Each number is 500 + 40 x the weight over the matrix's rms, rounded and kept within 0 to 999. Layers, rows and columns count from 0. Numbers have three digits each.

# layer 4 MLP up, 768x256, rms 0.0091, rows 666-720, columns 0-127
487526469498510468482524459558500461482516494495497465507461497581498519471556485497506526503463514497489471499476433525528479503562502540506503505495481437466535515482488499544502510474484502482530460490517497524526484501500572461481404499503475497533531480501532504500515512510503498533570489486327496521507486519548484389647450458506474457475511493506507588509503452571502503506449
467476544492510496503508487478508571445435481493548478514438458554433535456535502523504448502499519482491544490491419513471512528448506562485491509477524519548492492450481501491526497466527508503542488470482497541541539507497560493564462491497526478519494490496512528504561524502484478538562518494464504440509512539498492562616504431514487481478470516475503592489496436532483529504470
474544520511516501480563442488473661474455484503493458518435515565519515467551491493486521514472515495495506517498450550534481501470507585497509495462445425492527507513483481484530474446492467478510428491496531526473459436464467466428469448521553521584496472500571488518565515513498479575566483505404487491512526553540461486460495458498501466513506496504519642528491492593480538485435
488437425499507507464554483473469524510570473494485490493498515571565505503523504471499609518400515511502484513500471499561478483606508509501519474481446446464501497531506473503529494501474469479482441486508521523390479490465391457472543468493530506641502461510573467506478506512515512512491389523572487514499487530521463413537474548490525495528503464457500579509504534550473506502576
485448531488474475527499477537524642500517519501471474477532567450477488517489460492494485497611511503489492492494488488454512514473510522494477508482560604515492497462488493464452493491512514509529485531486510501521484541473554541579526579500483518486523524528488459483432535518499484448539466507437521471482543472416517499536470584504495501468465493490492471484493483524484469540504
492483464524524510497497510482511589505430497497478498501471432573521524495539516492507517518546508502507478476499506500521519500392511524524506515485513434503464492440486531562514502482516525495519469501521502496524511535479487551501584457438483464518518495507517504516505483528495480501457507501502522482505510544528480509605428497489488484496476522469521559479494478524494515504504
482454518500503504492489491558534547515508500497511497490559468520461519518504480521506579495532505505507556506507522472485512524600497499484507516504536556472514490478487502344490511508483533516507541484486496533545510454524546525534432514486480483597490497501520484477504508527505506537466454498576505454494507491467510425513471554517488489471486480558481435506504534604509455522535
478468588506506524487488475545501555509525481486486510503547487546477537485490520470512443500482504497475534504504499482469522509555467499524484537488529490476454498485474501460525505515506505541510472457519502523514523448507478488547513472464492494519491476498618491497507506530484513478488472499496521443501505520490468545535511484496491510474466498416496388498494536591501500528544
518540602488500507499493508470481528448427472493525502517495469494501499478486519503480554484522481494517515501515506521481473505477507523510526478493444434515493504529523484365540512524502466505485492532473509514478532444493497513466553517504509490479447492498557508521521479502492495498483501501531496465490495526492527635540566531510500506544492481434463485504504545538498520490499
496501539504493506522497492520521475516463506493489483488538582421492486513465486495494450493616504512508552502501483485504477510487505475495491506477569515517481501501509504493485500513515491516474538502495484480519515526497453533554528474535485497447535510515438520496481507512498491460470527490447519502485507486468528384406478459502499523505480489440486468484502596461513468523486
488536422507523508482503522496512513467469496505514493506456456584477523508557497499486560503509508496477501502488400516495511508396514579513498497477530403500515492475478471508523476478539524506541482508485526539570519501477468548494495403468514538546493478518597500510527475526489487477562473507438500461502544533554481575495463537506506474477477515446536587446496429614487512510538
481549422494517502491521511477507447472489474506503471498468509581497517481540478485495563501513531499504477493486458544519479509399508581493505487452505541502527527500484507480500497480505493468531438543501506526518480448479541448510485502454544499559512480519504492505535512498496503512512484503483491478516516550530473412663421485510483469494492505579524586544498436541479523523419
482622525514469487527481466467492502485509513503508476522482486469414508489477525559501560493452496498492587514502500472473514542530504520474502499504508531506466482472485480393492483493485510522516556474472501556528533436526496470533443503552529508511490543499501520490534550480492479526532476497426504493478524486505519433544533515525469498466508515546486483505515498474503488509556
493480510523530526503522543435519467490446451487513489520464600514494529495503514496505461499521511473513588492508507482456481501502509529490540491502496375546464513513531481362539522541520492520501488539479512518481530458511527626481582482499548473561493493501533507511523490517490512487495433502515496434486490538502509468538491413510525516515495497412501454497497623514506513498496
461415522507492487495479459524486439462429460503491452500535518545431503445494497531506400502535510509505550501489479517525455534549490484508479527482547526504473493491501510481523507468457469494529490434493491525521501487472456525548382465516481477527501466497508524495473517497496472497551506490414494493526452529513475412482539492504467485479515504411476652506507548512504476528445
471463448534518503513481569469474363525494497498495501486519618435502505530437504505514537498530500512539497511496533466484500511482494477475483477495536618515481500489506477374477487521508495515481526513488480493447514464504530484534526481533511529549471500545405467477488521486491494388403530519512505456476522486514499506493491450506497518510483496469494476499496598405509493525569
494404621483484486510484536500492572530481511504473490484526479449484510510491449518515503492561499518449549492511512475479500516514509478510500529512565511518478501513502529521524499486496518504493534475519513469548527486493518520556479465481467491509519488517424511494422504520498499504468479492469514485501501501524515583495482488493501501494492504511499489462491526561499440526574
481465536483512496500503435507484486452519481500545462513426530557433519453564495486500533504432495497477476492486440526518484525434498597500478492475471438557526505463491503499499481459527509471542499503487487540549517529481508430508417436505578504487492473494567528508544514495494483527590510497452482529508505556501492455536544458503490475475500529600513580496496415492474550534497
493457631513493504497487532482522558512462503499485512504541568501521526477475490529508549503600505493486540507520496476501503510449496495525512527516509477524451477499499502469515495507502490523474514517515508464493514492529511489515462499559490502476512495496484527509464494520494495485452615499417504468500497487529519548554551480487523512505501515421497459476499513520506492501479
496445420483513492472543483498470405507517479500514491496471512555553502478551484471508434514380505505545516501499506535543451492485498578486513481502391414473558516553513505624529500476469496454480470505516507521422458516475388486454432457513547470546504455500599471521512488529510505553519457490493468570519450539477478413560567501491512501527524464500509547536494516514467519443621
512509648481478494542482566534520491468424526495548511523459513441436513531475517507501576458492469483510503507479504509396529519344512499492469503519585558560537499454495495554465496509538490519519578525473478534594554426493682540508439581495477514377456545506427513492560517486483498469514567508400518452477554473489548716649526562531498489479429508489461463506496505495515497529392
496471500469485500520484476461492515482439519514531477504499407407454502495484493530494560491532491509514502501502490508532480507588504473495488494485516496512522509522503526487453510503503523511486545487493499515505528488517477502539463499499477495451484534504546516505583533470505497512500503493584498504501532479448521619482533431502478510507490503560490560521508486508508496502422
492500475504500510474510515446461540481520469509495524513461442589495517483530531509505564511403506486501530486513474519489518492442490524507503501499463437502474492518481492546539487493504505501526464511500522511485508570487506423481499459482557504544471469493580481508464480518491501522543465512455489490531498538517481578462554466491520501488511514509523532516497469542471516499532
513525550494512503519476533502526424486520501491511478492489525435467493538486482504480591491508478507487503508490529504497460506440505500497494511535557532524540510496504493431513518516496470504474552468476497481522512460479524558503434498500476503492514512492403535493534507484496504491479519493473500497482503507524521449514412482515503488535496510467475534473509520472526463508407
486521479777791968642516999352290461727382454724146842734588408340181134648000607138999397480558330678834590793294426006359249475419597675572324657464740827090000700736673648294213114444540458367369341000501562835822845452529485582999729545767143608250451456950569428453344414819000271856999495932330999570929439484691609395325573251524292510999305576368377620645636279418675764999361
473492513510519506495499437476481476436413484494515487514452510543448505475504517499478560497504506502543522491500429532525487508450503515509482491461518582503496498494492491574482498463496479495522479502473486534531523530448527507473516443514551497588504497497382536511569524472490480505535483509489485500522512533503487498489478513516486488485495497485485601523514531480499529532419
477456491508527510474481545472497415461455463504538518515458519598450514483523497503503450496478513504486473510483454515493491516497503535513483521500514441521507505492473502555575485505536504496534491455493507545573549576484493534562463436474497517584488484512560507518490471509483480446541607491453490429515493549540487503568532433501478478508488527355512634440504427484486514517478
509463638484481488503545544517477444516467511505464510491538576450533496530492457497492540487517485509484490514505560505490487485411509482496501503534512595483485498544507490566483489481494473487480518548501510474472485512496593481494495545538489504402517505505482477499465504494502499512457492504436504502493503462511528481500530557499540510496491480542469425489499579480497463507472
500559426515505497505470527538481529519476525502456493488510487495506474552487483505499408493527490526511445496485512500475505503418515517496488502516497632442498483478488471512511480466475501477505498510509477504470470546453472484491501553543517532524503518524427480490424521499508475478477606515475506504499506489543496384555485553498495485496492493505462521491491453482509482500483
492500492482538524488515524474463369471493471484484505523430521475535501492500539485482560493452487496487457508487545548503473486370501537492495468490466521502503521525503507496515489506510443469478463493505489499449502545445533502437543477484534510501467485509501492517539479489490495495476476512529498470499494552547467510423545475498513497545506506425486522526496485447500576463327
487458486499530485490548486500503412497547482498486477498454566488538521482518502488510524503595534488474478507494521515506491501530489542477506485474500406504549532530505503594506505513519494491500445504505515489528476388527669436526440478458477500443525473502629479494526478507496491521481538502534501486496508508500477538432514400492487510515504508540537571523486538497490523494463
512457501505521513493544568498487494521479478501476530488490520537574492526510490451504541498502514499507478505503481540504491475368524528494498474463524522484522517539491490582502480496531486476486456560528511478496478527480373609465582469457508514577510466539500471507476473521497509498478479519449498466507523518522477511533468472488515508537484488535539522530481465495476525547424
519459579491487500483541581526486456538506519501467548489546537475568495545486483472491530493504483511526442514498542502487491457436504465514487487511522616472493501553498483601496492525507474486469490558513507465422494510485554458463533550525503526452501509517536464493465482502506523474456562512419512487497509455500502470404500531491532519501484467493477345514498546487509487512455
491547437499518495510508541514521533438547467492543446508461465553447527513515500529487483503384491492480483504479448495505463509593509528502497489525499465522546487474497483430559520514520471511533494469472506516520528530486565532515514532454507493545491475497548517494489479501498509436553577501458495472489510533560494458587525554514502469474498501430477570491509485589502494527479
515516538482499493488563420492471422493482491501487483492453532517532507450555455498519533513464508497523533485509507542492481497424495548497537505491436468532495518540514519536528514466485515492485458526512530474465473495507542520459461463516519449458499481488529496524578466503493508597539536471476486534523457531456502548569504413491524498540524496601539510524489482532486471450581
510510634483476502505506513485503617498461489499496511510515547466516513462487482480497508490536483488474502494508528519494472494545493468518503520510468420532491494544514506437529506503514482513487478490499512458479498514516537514527534551521491493435491505488536511511538489508491500493491553487501502471503501507483514680490580461492526511551487503456489473491497517508485496501471
504478493503503512502525536491510447558493523495467499480502499417553497514496471500508579501565507503464519510512574461516540490472521479478534499512532499504480519485516517346514494509521494499447499508516495477430493489512501429477520544492438482516507508515407488492505497503504512527367381492611522496474489465539500345468456459489527515505484490495508459488494564485523477487483
482503470509526508509508458495493412468502494504516471511427454516465520531529519491503564507505514496485543499498459491507532509446512541478492498480529382491490503461479493527517487481534499518501482475498498543555513445485485600513484429465501482545503493500544500509548507500482473561511501494525504483507534525526484515533450486507493504510491513445523669479495459494496504519487
483423477507473512479526457499462515484452484502527536505483510551514530479498551508513551505485506490519524514505538494511513508582498480506512498494499366468493506493516503641484504523507524529491503492482490528491505541509523513501506465517492468478479507500641466515539486490495500544544457502534489464514501473414499550350517544502483528497494496453521537527503590520501513506514
494605487490517519483534479465477366516453499496511531514460543395572501494505505463504581496436514516514463516511536515522504477541503491481506492477445371509522509559515485569532492520526492481468463479515503496399488553524391478470552474506523522511454498510678490524564479485502506513501523493623503511499504483523495458502589520480537518536498486434510488526491624488490530465588
492482619481502496479507468555495620482483486503502456518482457499436509447531471472491471496498495489464538502498452547510493523511498524484486528480444479532496498480500509406538496443487499479518488487492492539548493498479605412485407507526526490543549507468575508510549532513492492629577553484427492486512483538500498504559500445513514474485502518584472485501501461536498516497352
487485455519534515493494498461507371474431493502540503515455507557487511485536521502505547493518518505494508501497520509516517513418509531492500503489514453500510505465463514610560492498522503501514478456510503522576529494497454527536480436449481486567485491505526509512583477515483487514486551497462498447513512541586477637534500411502465480523491521475536633488501431499490529509421
486436562518492511477525520523477537488480505509491489499493448571520498520529490506509680510496517509516478517513478513512546505367506530488516505452512483515481469449493482618541477460521506482508465551485513546463483551465511382497474493507549510561482494523489473512479471506494475576531484502517492518527493499484490390548516564515521485478480492536512510507500509498489495513626
521486545525510507500446548539511512532481533512458520486578321462508483577482501516491587505576484530528489508503520487477528493461512464517499510499565553445489490494481508496465499500491507514490510491523479472508505486471433572463536506494452503515530514512358506493462510488511497455421601519676518515512524484522491392267413489494485499506495514517488526482502471467524490481369
463455471511532509468537476458473514454484454510521494511435515581484509474575467479501616513438508520493478508508441536542466499378493530512486512488490419513494488501481491570577481459510496486519452471491529532512521572455480481508604370505535511596519451508613501522486472514487477492569544490518476464534485581540464550414502414493515475526496523472517679452494464485474521522537
478684535475458515539522430469419502518435504496498522516388685321463507484473514500494451487413459501513585499495514469469521525524493467463460519499513443477479518479506494449378491506522536558481536499479479500516532560493596529497558412478447501519498518501417476494451557489495493477491480499420497498476548478425513457366400387507492517496487501552523472483503566484506469540505
479484423503531512478519508480470541465493491519538493507467526606488527487548479470511508498522518506460449520477415519503490514561495582522482507479499463517517498482474498458521470486561513495528459493501509554531543572492537470507496401451498554514478469521532502514512462498492491472556458507478489444519534553547469416413506451499497471482480521562537576448499387566484510557507
498534575516510519482519532452507691505444494499470506509515583543541507458489501490482562502638514480497478495513445537512509496435501504527501518454476455491472499520506509492486500503499493497496433535500526483491495513497498440498540491469486522552480501497572493511485498504496504534463472503532512452507513518454505485446517422499504491526501492491512518502503578534490528518446
536497568518473509499499504527512535561458527513451541487555517476537496538471479499509536506560491512525520498524546478470541488447503470502526535504498538496458484511499498487472499493492532515475505535519504478450467507507461515512480579505467480430524524504504473499485498514502511506420507496568513541503499447435515435540451473500531512507499493562508347488502557460519451488532
465563503487511511456552470417461646483435472513470491499441545621508492475555480466483525533468526508529550507512411536526475502542486570522534479490411482488506483538499474445526491449482504479512431500485541512424468469471493500417542410534569517584508440484465498522479485498512481555579491507456445517527509561469455464444537479476507478519530505611536545510490438576453540442536
512422584464480486515470518550511485494457495501491500494509571454432502505474487499499568479459487507480487494489499488461480527539509502512492508544552506522486503488509480358497512514486516518503549532487480495533529477493539510541428562533492496437515523501387499494451529517506502471543540499404501498471497480480534504529515470497485497483479507476459410473515464570521464513463
504493497497488489513488442535550380523491501502507496493472522549465504507514475502517543514504516504491523491484494464486512511502526547487513507490556404539514503447485495524505491489537539489495538527533479526562496516516417546542480499505521475478541504528507501497513506524499488506516418493372509510485513479435521563609399590509514508470494521542526498482492461506501483523492
490541578518487502483505452452531556480476493497504516516476525638491517455502516501509541498578527475477525515508491504519508513509516497513532529493495432494495496491483513559583495504495488510518458483495489537553494567517480546540481481472470488570488504503506518514551485516489489493506480491484509444501501516522486614573512437507484488520498512486527616498502488548487507498440
444531369501529509481537509470449629457485466512525466513460473531509531458524516483504530511463516508470481506495499519552480531605484553479486493465493514482508508497507507462479492488527513497523438437474520522486526514472526453510523426460551517501465465508614481507529486486497493526607407520506477453521524547546450558361546513501496483482487522534533636495495490572474534560450
467506470507515513501525454484461529456412477488527501513450508516496534504512527491502506506415513505485540509513474508494523513511495499491490513496531449504488490461477476590497486477521490525530476465487491538484518591481442534526551443477490502533459490507598505501576524495483486479550496508502501481517517534551467503502504454506493504523465500364516628499497519538495535507524
# layer 4 MLP down (transposed), 768x256, rms 0.00512, rows 666-719, columns 0-127
547569517521471517520464521533484488542485525533494552525492487447515480495502526521476467460510521489495499490498543500536536485503531474517479483484490518488461443491484502497521506508519537505495555553493470459502485487520517491516507530503466504468484527451502477481499488541462492519426482525525547520489519459522498544535474504503498513502486474488480463528494498485507473526525
559528492498474511542543527543478485553488540536469496448480536451548468533470530517501500495495465555530495538537517489528549455539500481499469472487472515464469518506467525507494535510503552497495495515548498425504463469499500481474497535522546506464501546511491472514458511514455514469451491484534541535497473466510502531519509454491517528504515409484506397559442435497554461515538
558571530499444498538478505549520490525481528495495567471494491407495481525470525541484457449520461503499450501499545475494539488519524456477465469512481560497463486466498516506497515513541563484515580525499461446545492519583514506569510539504443535469462520450520479466452497534435523446439474533500574524446449434514575502545468538544497553514483492509449452515476483455550458549511
563520529528506490530446448530515499511462544473488545500489490411458484485493521541449468459522464478482482479491542491456524480502509444496462489496533561495464474466529505469478499481530527492505560530479436473558516521574515530577530519499445509475481522415513508462510503543450502467487453521465560489458461458509569456490489553527466487524483533527438528509539506500554471508466
503471461485472551475530505514498461534498500505550536482505566528499489483453516502464490494496493506501499513529519547503504470495466471524505509503510508487490494531540524493463534547485491487465492455541509442467500500516503479472489488534517474475488505474519524575511461442508481465492468456538479478498427475496502528439484481459502491482523446508515473544487455465497532481534
538537530505484476524517495496491514535476515480505502519497529464544437532487529492457507490517453497549491509524491479493537492550508485505485472482454533482513539506490514476514495486530495490458494515485487489501466470476481489489525539553516555480486527508486479538468518474486498492478449500530558498514498465484474469490518496491519504484507459467492485520475501510510487489498
539532497533514484506520535511457507526473516512481562536476498496470471516515528515468530520482522530472515504527530488518483427469546491517501530497491494471481485504473489485505493481464488525526508538485490472503495513467503497469503515506522442454503525505521471532510467547468489491456528499534503490488524509496467512490440467480497516482477484492531531500508476481485515492533
524507502505453486513521492504484490516435536512485536506461539461508446558488503532459528511482509525523513530523490491521483408518538482481495457491471510467507496521511489472503494462509469459477518517505493467480493488456479503455515532507527495496509534515501455530528517502467484494449477473539486535476530478488453496500466474493535489481500434514515507523488475492500473502530
485487468462478513525521494497498519534496486500483500475549463507447502529546460517542487528501466485462486490465445487523454527486482505488473506549510483508497475501459491518497497475512529473535524489515542566554525488505492518553507507476517518492492473525521504448501561481516513499475556532489515508540526501522541491530498494517504548517482504563546550491519474476494511480503
464469472505509527481526496471501506469459470502493525492501547526482505479515477498511501524485502517471487517520496488476485539509490487499522505512459505465531519505499488513477493507494489496527452479520529519501498509469516487499469502507515489502485470506486502525524503470523511526563481478482470484519478513501492512481504492467545499515505484511533506498521487474481524481530
546573498505525493511557519541529502533453546484472514483431514427551449496461530517490506500557483557538501496548564495528580450540459446468501497460468582476431506498499547487478578527489547541492504517530512430476444494554515463489523573544489493501488549468518500537494480497432479472453423457532513497497461448470496519505470476501521517539525426478499428544465487496503494539529
568545528507461520546485502556484476554504511501509535495495530413508493501502541565476484482493440491495481527478524478519517494515516487505461494516481512480500434490484506525511522527536551496509554513538452441515495487549510486568491564530471517469480516480481487499471520503485496469454512562497574501463455446493544521555479528510478515500482468514451455498514487510551460514499
534485482483495489502560500514528506504507485518512474416517527528561489488488487453509530529531537564486491507547529536512538411506474539513497520470473481487484534548485520518491565540461540507516454481481549442462499488494513491457459483499531455473497512518522512516499473517480534508500510434528468509539488497501499520480520447468487544496516452471532454541461439525525503485536
517493477477481491513541496486485494537454514485460509477527480524442461531504501525518518492503437522508511498493428507466489484516489487532443472547489507500523504492481502503523473431515504507560497494518475562574505499476485486542511474480503576499485501517495488487502553504503497512516543490493536530530557506469542497525501490511497512491489508576514540475520461516506504464528
549525508500505522512544493520464510540466524524461527498477541402574469520491521501473479479510496516494478535546537487557547440523530474500486449472462521433481458508481477526442509557517534469459470546522478457467443462533511485475504550494499470461496524483528526518473522484441529511474479502519496523469496438510517516521518476469534528493541408443486410547470474462548488544535
490463506515465491484524508461491529452468499500501488465515541514509466469530504486497499524539474522488503501531443522459511511508501518502532531513478526485520508480547498491477513508453485492514453447519537499484508494489504466509477497520531472502503501511504538520510502479536503499573493445491485467505468508480516511474491514444511488480506488523500530471524493502510518459446
507513482508521508488507486475525538492473486486483522525473531516499500514485514479483515507488539510516511514525515501518510513505473459482526509490458513448502516523470445464462508517507459540493506489509533538500484497474495503446506552517528471528498515496503496542551465480509494527528480483512469440508506482492489489456528497487550491491493438474521494535530507477481530492515
553518506508509508524523496537501495539517524522477507470491537449581471496450531516477501467507541538522509515538531477531553462554471451470480470473492553487458487520454504483478576559491549527487526502516513430462440467556535505484487577524488487466507527484486505497476503481456509490466482505518525488491459436513530536537530515521497549521509399444497385529462473520557487518480
474506526487495460509497517463506518458460480459488501489495497505485488535500500476512506525460508489501487526482488466487507509492519494482525506515467502484519562492485474485475462442492485505522469472495510559505488496452467510448474505489535515506485506528486502515537497519492502504502462476525486484491505513469498478482522484507543504486492464485514515505515521451483505500512
522539529527513483517428467538500486504536522508494549529493455449447520474522508546453472466482500483470451509445529450481471519491533438494441505519536542507495444456491474479502459475537518514519571513465416517574527527576488529578510544458437518496499495452518503412513487531458527479465529570469549493467504480509562488556496546553487499537463578528455519489551509484553485552430
466491454490490549481560552493502494516558473499501441470509483577513475471488444469560546584495543524501530506501439510574527483480455534499559512499535453492475499535483547494488569538456516502475414476542574467435485475464508470430480496531565468458532485556500493541481502450538464517482549424543440486588497533490472527479487430452495490509550485452559454511464461498446521452531
465503479475490500495494505497520492477523477523489496467502515547514541509528488508540510528477528539466484517509496496512475522484484512506503523516466456501521509509470447517484512535496487502534477475527541486504508487479529507496473531486539457483515480524491501491506490480528510540521550504474476484515476527528509516521509482494510515503513484495539487502496468490502528493519
560521514501501467540496495522509484527491540484496461470493490441509464529457531502493523463500483511526477523477505498504554430514488462492468491463557528513475491505515493478506528483520515492485546487506451496489477483548473495497540529500494534499495509469492486487499505539450501446464457502509533511462463455473511453497518496523468505503485466497445476500494497529553456530474
461510474501516507473500505486503531448501490513496482516526505525527510450502471461513464513532540494448517485508482487513513554510486506474517501477477472467488463504468498502465510555491511530514449520530527540515486495514548494515483517528502470498509490513525536501508522478538481552507487479467477503537515517508509509523492498469527504496542500472532502506509494479462554474518
291772632058491088573163254568776318330689679169729464307415810999999411612999173978000783163155734222095999071794181999668875299611000174528639396522288094675999999000641446359512730786843326871818742942459425433100392512546434636359169920438884459698616310110706633487000793053999567272000179423740000688208337828401302413849602531643639550057673374904529737826177829463362403000072
559507512496504513524536505528489482546526529511481468475480532432553496491506476511527513514522457525476495506546507484519541500535482494489491474492489521501462479500488524519504539557516563488486475535509525449494471469551506497521471534515507485461526479493506494485448525501479503478479510500499538504481464469522537509522543500492496527509528457448467441529437475524525478493512
554562519517518490527546495539532530506433525514449468469475548411584452526460546511486477514539507558553483520555523506531571459545484464462516466437469564437446482503493508479463570531515520513488473498551494428462429454536520464479525582531521470501495543495496521507480516474441514509485415462528513502504491456484510512512481475465532531529553360467519392562463456516541468540517
462492476492499508494453483492522479470527457453538505494499450531434523504479474470530503488472558460479493499482493501502488531475482483498539534483541484502478482487511481480479500500476490499498497454485522544505525510524488512468503496487502488486517454506498528491545472514504499520487522484499425446473477500495528459475531506528525507497498536509510532503525515457478509517494
521490522497489503478507492528509508449521501495532492508491515486553521427486483450464494511551515466510487514521505508516511505510473509486560504438516504509469500494526544507471542538471508479463458481498522484469490487548489492506485492528501475491519492473514519504459459476509489506515445468483489487499466497510489482452516499461495509486526515467474469513473533493496512506472
494476525495457524507474437494518520486511498516492480489519492456513478476488453488526478500537472465511470493476417487499482566528484507469508459515498496519538470474532491507506482497552533444493485480497508523512496477559502512551501528508475546507493456510502542440452577451542515487507524544430494506499499465526557462530499558495486512515494511512478493482501517492524472515436
465524505520433513529433516489493501540468510538506545491523492481452461537503545548492455456470484509509502531478481504488502536498552497531482494555465495484557458466530492505533457453521519465521555497533488491513510496486531499522498485494489511485457536510468480475523524495497521503507555523473527500482496499484529530548471541536528498493495512554487476496549465496533467508501
481534511504496518517487473524509458518477509436519502518472514455436499491484495533484499521471444472537480511489492479489531571490491467469531487538533559493535514454532520501475488504539513507496502476536488504499508519520490498544509539517470522533484495464477494509486524477530500464554498548471532466476445482464543478516477534526516467538489523529441526482577538496507483503477
449475492489496505492452488495516470458516497485532491523498464538443531492496460502530503513477513468492506485481469500476478553466481502473561514514566508522468472465572489476498484471484478469488508440480510523492549512504476511499507467493481482513521439484497509483525497498520475482513507483500433464466461530508501468472478522521509467514479564548489582479530530490454501502470
546563494520511523479520509513485541542430569506443507498490500460541437463452522467480465498560507536484511465559535514551601431501502486503473504454515520464424472494467509480439562515472562543492508531520500478481459494514551470488479515522476470453492526471547510526502518500474470521451455446496524515518492460501509517503470468468471506534534424494535464548467488504513512523564
479529495504514459527429488509492491530557502512514525511510426505431540572501514543509477422429460499495471525416482429476465518501549458509429486539523501514533447458464434494549435462523482507531595498497430565592532496499466515535537516447500548510491496496483489442524510568497509473476572571487537522463534504503502503566517510576516522489454576547470536479532479484522510490456
453506500459495501505469488479509486478492487482493506474517478500449510551500475528525488499444532480496491502469475468516464536477501480448500499521513491500511523506470461477469484473519489490504531474530505557543518503488502525500511497476511506522499494519504502477534529482521505505490521526497482498492491510517533472512484503524530512488502510547516543489517501446484526519504
466474489504493504499472500487485524442456456490522531520517491555456505504492512502491476499493476462505484517478444503440449527500517517534532493526473495479550539488521494488510461472502467470514479494496519516521525491437495509496522459505527519508470493523470499519484497495534476515526500521463476484517524528484495453425500529491514477472470548529519541487529521474458510459487
539519510524508496524531520533489513524456519506494471488483533458559447498447519485489471490550487528556473543541526509482574492560486467515473485460467525482522551510485548512492514521506519504494461494541506427476461470515519481509496531534531520493484554483503480513447524492457513501505469480495530526517479486489496475477516493490514512509539474458514427566475461499528469495529
500495502505522477531501506495471474549482528495499469464480475491492459567512494524542531503470469501520469502482498507474516429483531487521488485499535489535511537495498513507532472455513495467497482477514467455508494488475461507486528475464533505472524511494481491499502517545475496463491515511511502541458531535506489482471490475507485502520505528532494510497482474512537475528528
465497492481497470513425498496524475459497505506507493454510451534416530530518466538526483478473505512498464477453473500472447546492490492475495521552530518523504503478500476456535467435514489495543533472503509507558524508491512520544518468440488497492507483496486476406517529520501511493505538519444506504493508556512517480492479519552494474516470602596491552466531493483499464516458
542510495483483523530489505522493474537517492525477567505496475452516502552486511532500506447479551502499507503494505464523475438517499470486486456526503514509471464511459498483512510501528500501513545522495494453525502474530503506491507542486481509489504512501494494468468477509483526481424530525518490521480498455538514499549481523523499573481503453464493449522463456463518493544510
548555532512503485539536517507484535527458522520472479478494536438559455513492526507485492534535461511542488512552494483493550505536505494485489484455432529467490523494475520497490515510517519492490478497517505463472458472499506462488521555536522515508496542518496485505462511482462498501465455508530538524507501475474512494508483488483528515507536416455513450544475475500527479517492
547523510503507474554523512548510481514492501500523515482463484448505490541444525510488496491489455492521468534482544483446535431528497478516485498484524548506462533493506523496532527462482515482489511476496450384511507466542463517485511499506500527448488532452480490489459490551441512426471457514530534501454454489491501469450494509507497528509487500487475464527469477514556457514482
478516521488463490498530512473514513438497485493519471553479544505569520469519492453486486533522467472504514500524489501505492561508461534500543489477446461496498528475536528548485505541490473493499459498502540486462509498509500497523488500518527485521503465492501471510453487472526494519544468496470479500513486501512466481460525511468530477469526489423476496492493526495447531494496
567562513508526471531503482537534522509444550482446509489467532395546455540443548520479474470551493529519463499553522466509588456584489422432481452443468607457423493483480492452461564536524523522502532509537466453507427468588517493495515602511487490494500549454512521491514512513424526483460401480531547503449462420490562493521504500524534543511532395456484400533476485519567498544492
505425446516553478459505497463538469494517520467500430422550544566518467464460458475538508500522570545464500486555459544470530475489490486503535522476544509541495519539502506469506525547471484505473448462518573516472482509478517474479495486514547469518517457524505513543534488475543474510551493422500438482511485497495490509440535453431484482498537488491516510517489483505503526450519
549568504517509482517532493549554516515419544471464514488443544396575432520438570541457496516555493563551492484560584493535605433548490448456518478431486601461427501498500518467452583556465537512485517496532493382459429470557522468464530615557504454497494560466503491529496498495439497466456409491519513481461436416476522532492476506483522548543536365444491394533453482516545492520516
514498522475448488550486504495503472541485483471506550504521481465419504573531515533532494477472479514477483508468478493491464522486526496492517507567491541514505470499504468472541493457524534480517575492521508520525527498482471515520540517501494511506486477519487466486516524516503508464482505542529536464472498466488504496511463542512524529486471482563486529509516503483496472509500
456479495474510462504486524493525488466536459466569494517524473565468536543501499498525520496458506472506505521460487489450452499482504521527516534506527471517538538486537493497553460468479446496511495479463487521527553516475442517485510428480544526521497492520467508531516464537512507492526509500515478488492508553478476474464509471511513492469478579529504563480519508504461510476506
581548498535486467538437459546550507484468560487461526462503497354516474540452551549471470436507403521461470490450537471473536446526507437456440460474493539495455487449492485521481507516540555505505590540490397480595474516617492519584516556477458544471485520442526494457506498547438535443418452538487589528417435433523596507530507535555479569518473471479430454505483508488605478538466
491483440496549535470521496495522494497498485508503505486537509537543516466473483487493510514469536502478549500511451515525505487468456476463537517465527465485471459521490495485462534527493487507491463468515554517482474469501519487470482530491542443482518478510506544551539467468524482536496482434518429465527508493516482518476520462461509505491523439468531504525508479475470554459523
501494493508569515486539520519496508492502489481533479506475547527521473476469540508455510497494506507567506523529557499487536486519470490514491510514502542496516578525489553502501498511497491531519425494488503456488491479466496500471481504520529504514494555456469493561473472484485504498517467485521511496543477536477476526444523482502480476523509482476536454527498496518491509469536
531556532501500473542495521522475524533433517504502511478506504438492445578491540540482488519487461504552463518490529493511517430497530493520467488501456517473510534524489502483501512481523535495499487531507482458519484463450479501474534550525519532482479551518497461510499513539451504497441471522540562532513542489461537493490478490469512517483526439510505486534467495468516475520545
581554511529480495534514468525519488522447575490472534452489542391546443533453542544473482469533486533506479501539554522509597413514533460474470457474505537496450465493490495475456525533511552485480526516549449429504427482598533503514528553522466495474497539449511501507507529524428494446462432510468535521423430440508532506497464516476479543525510430482451408542469473506602448511514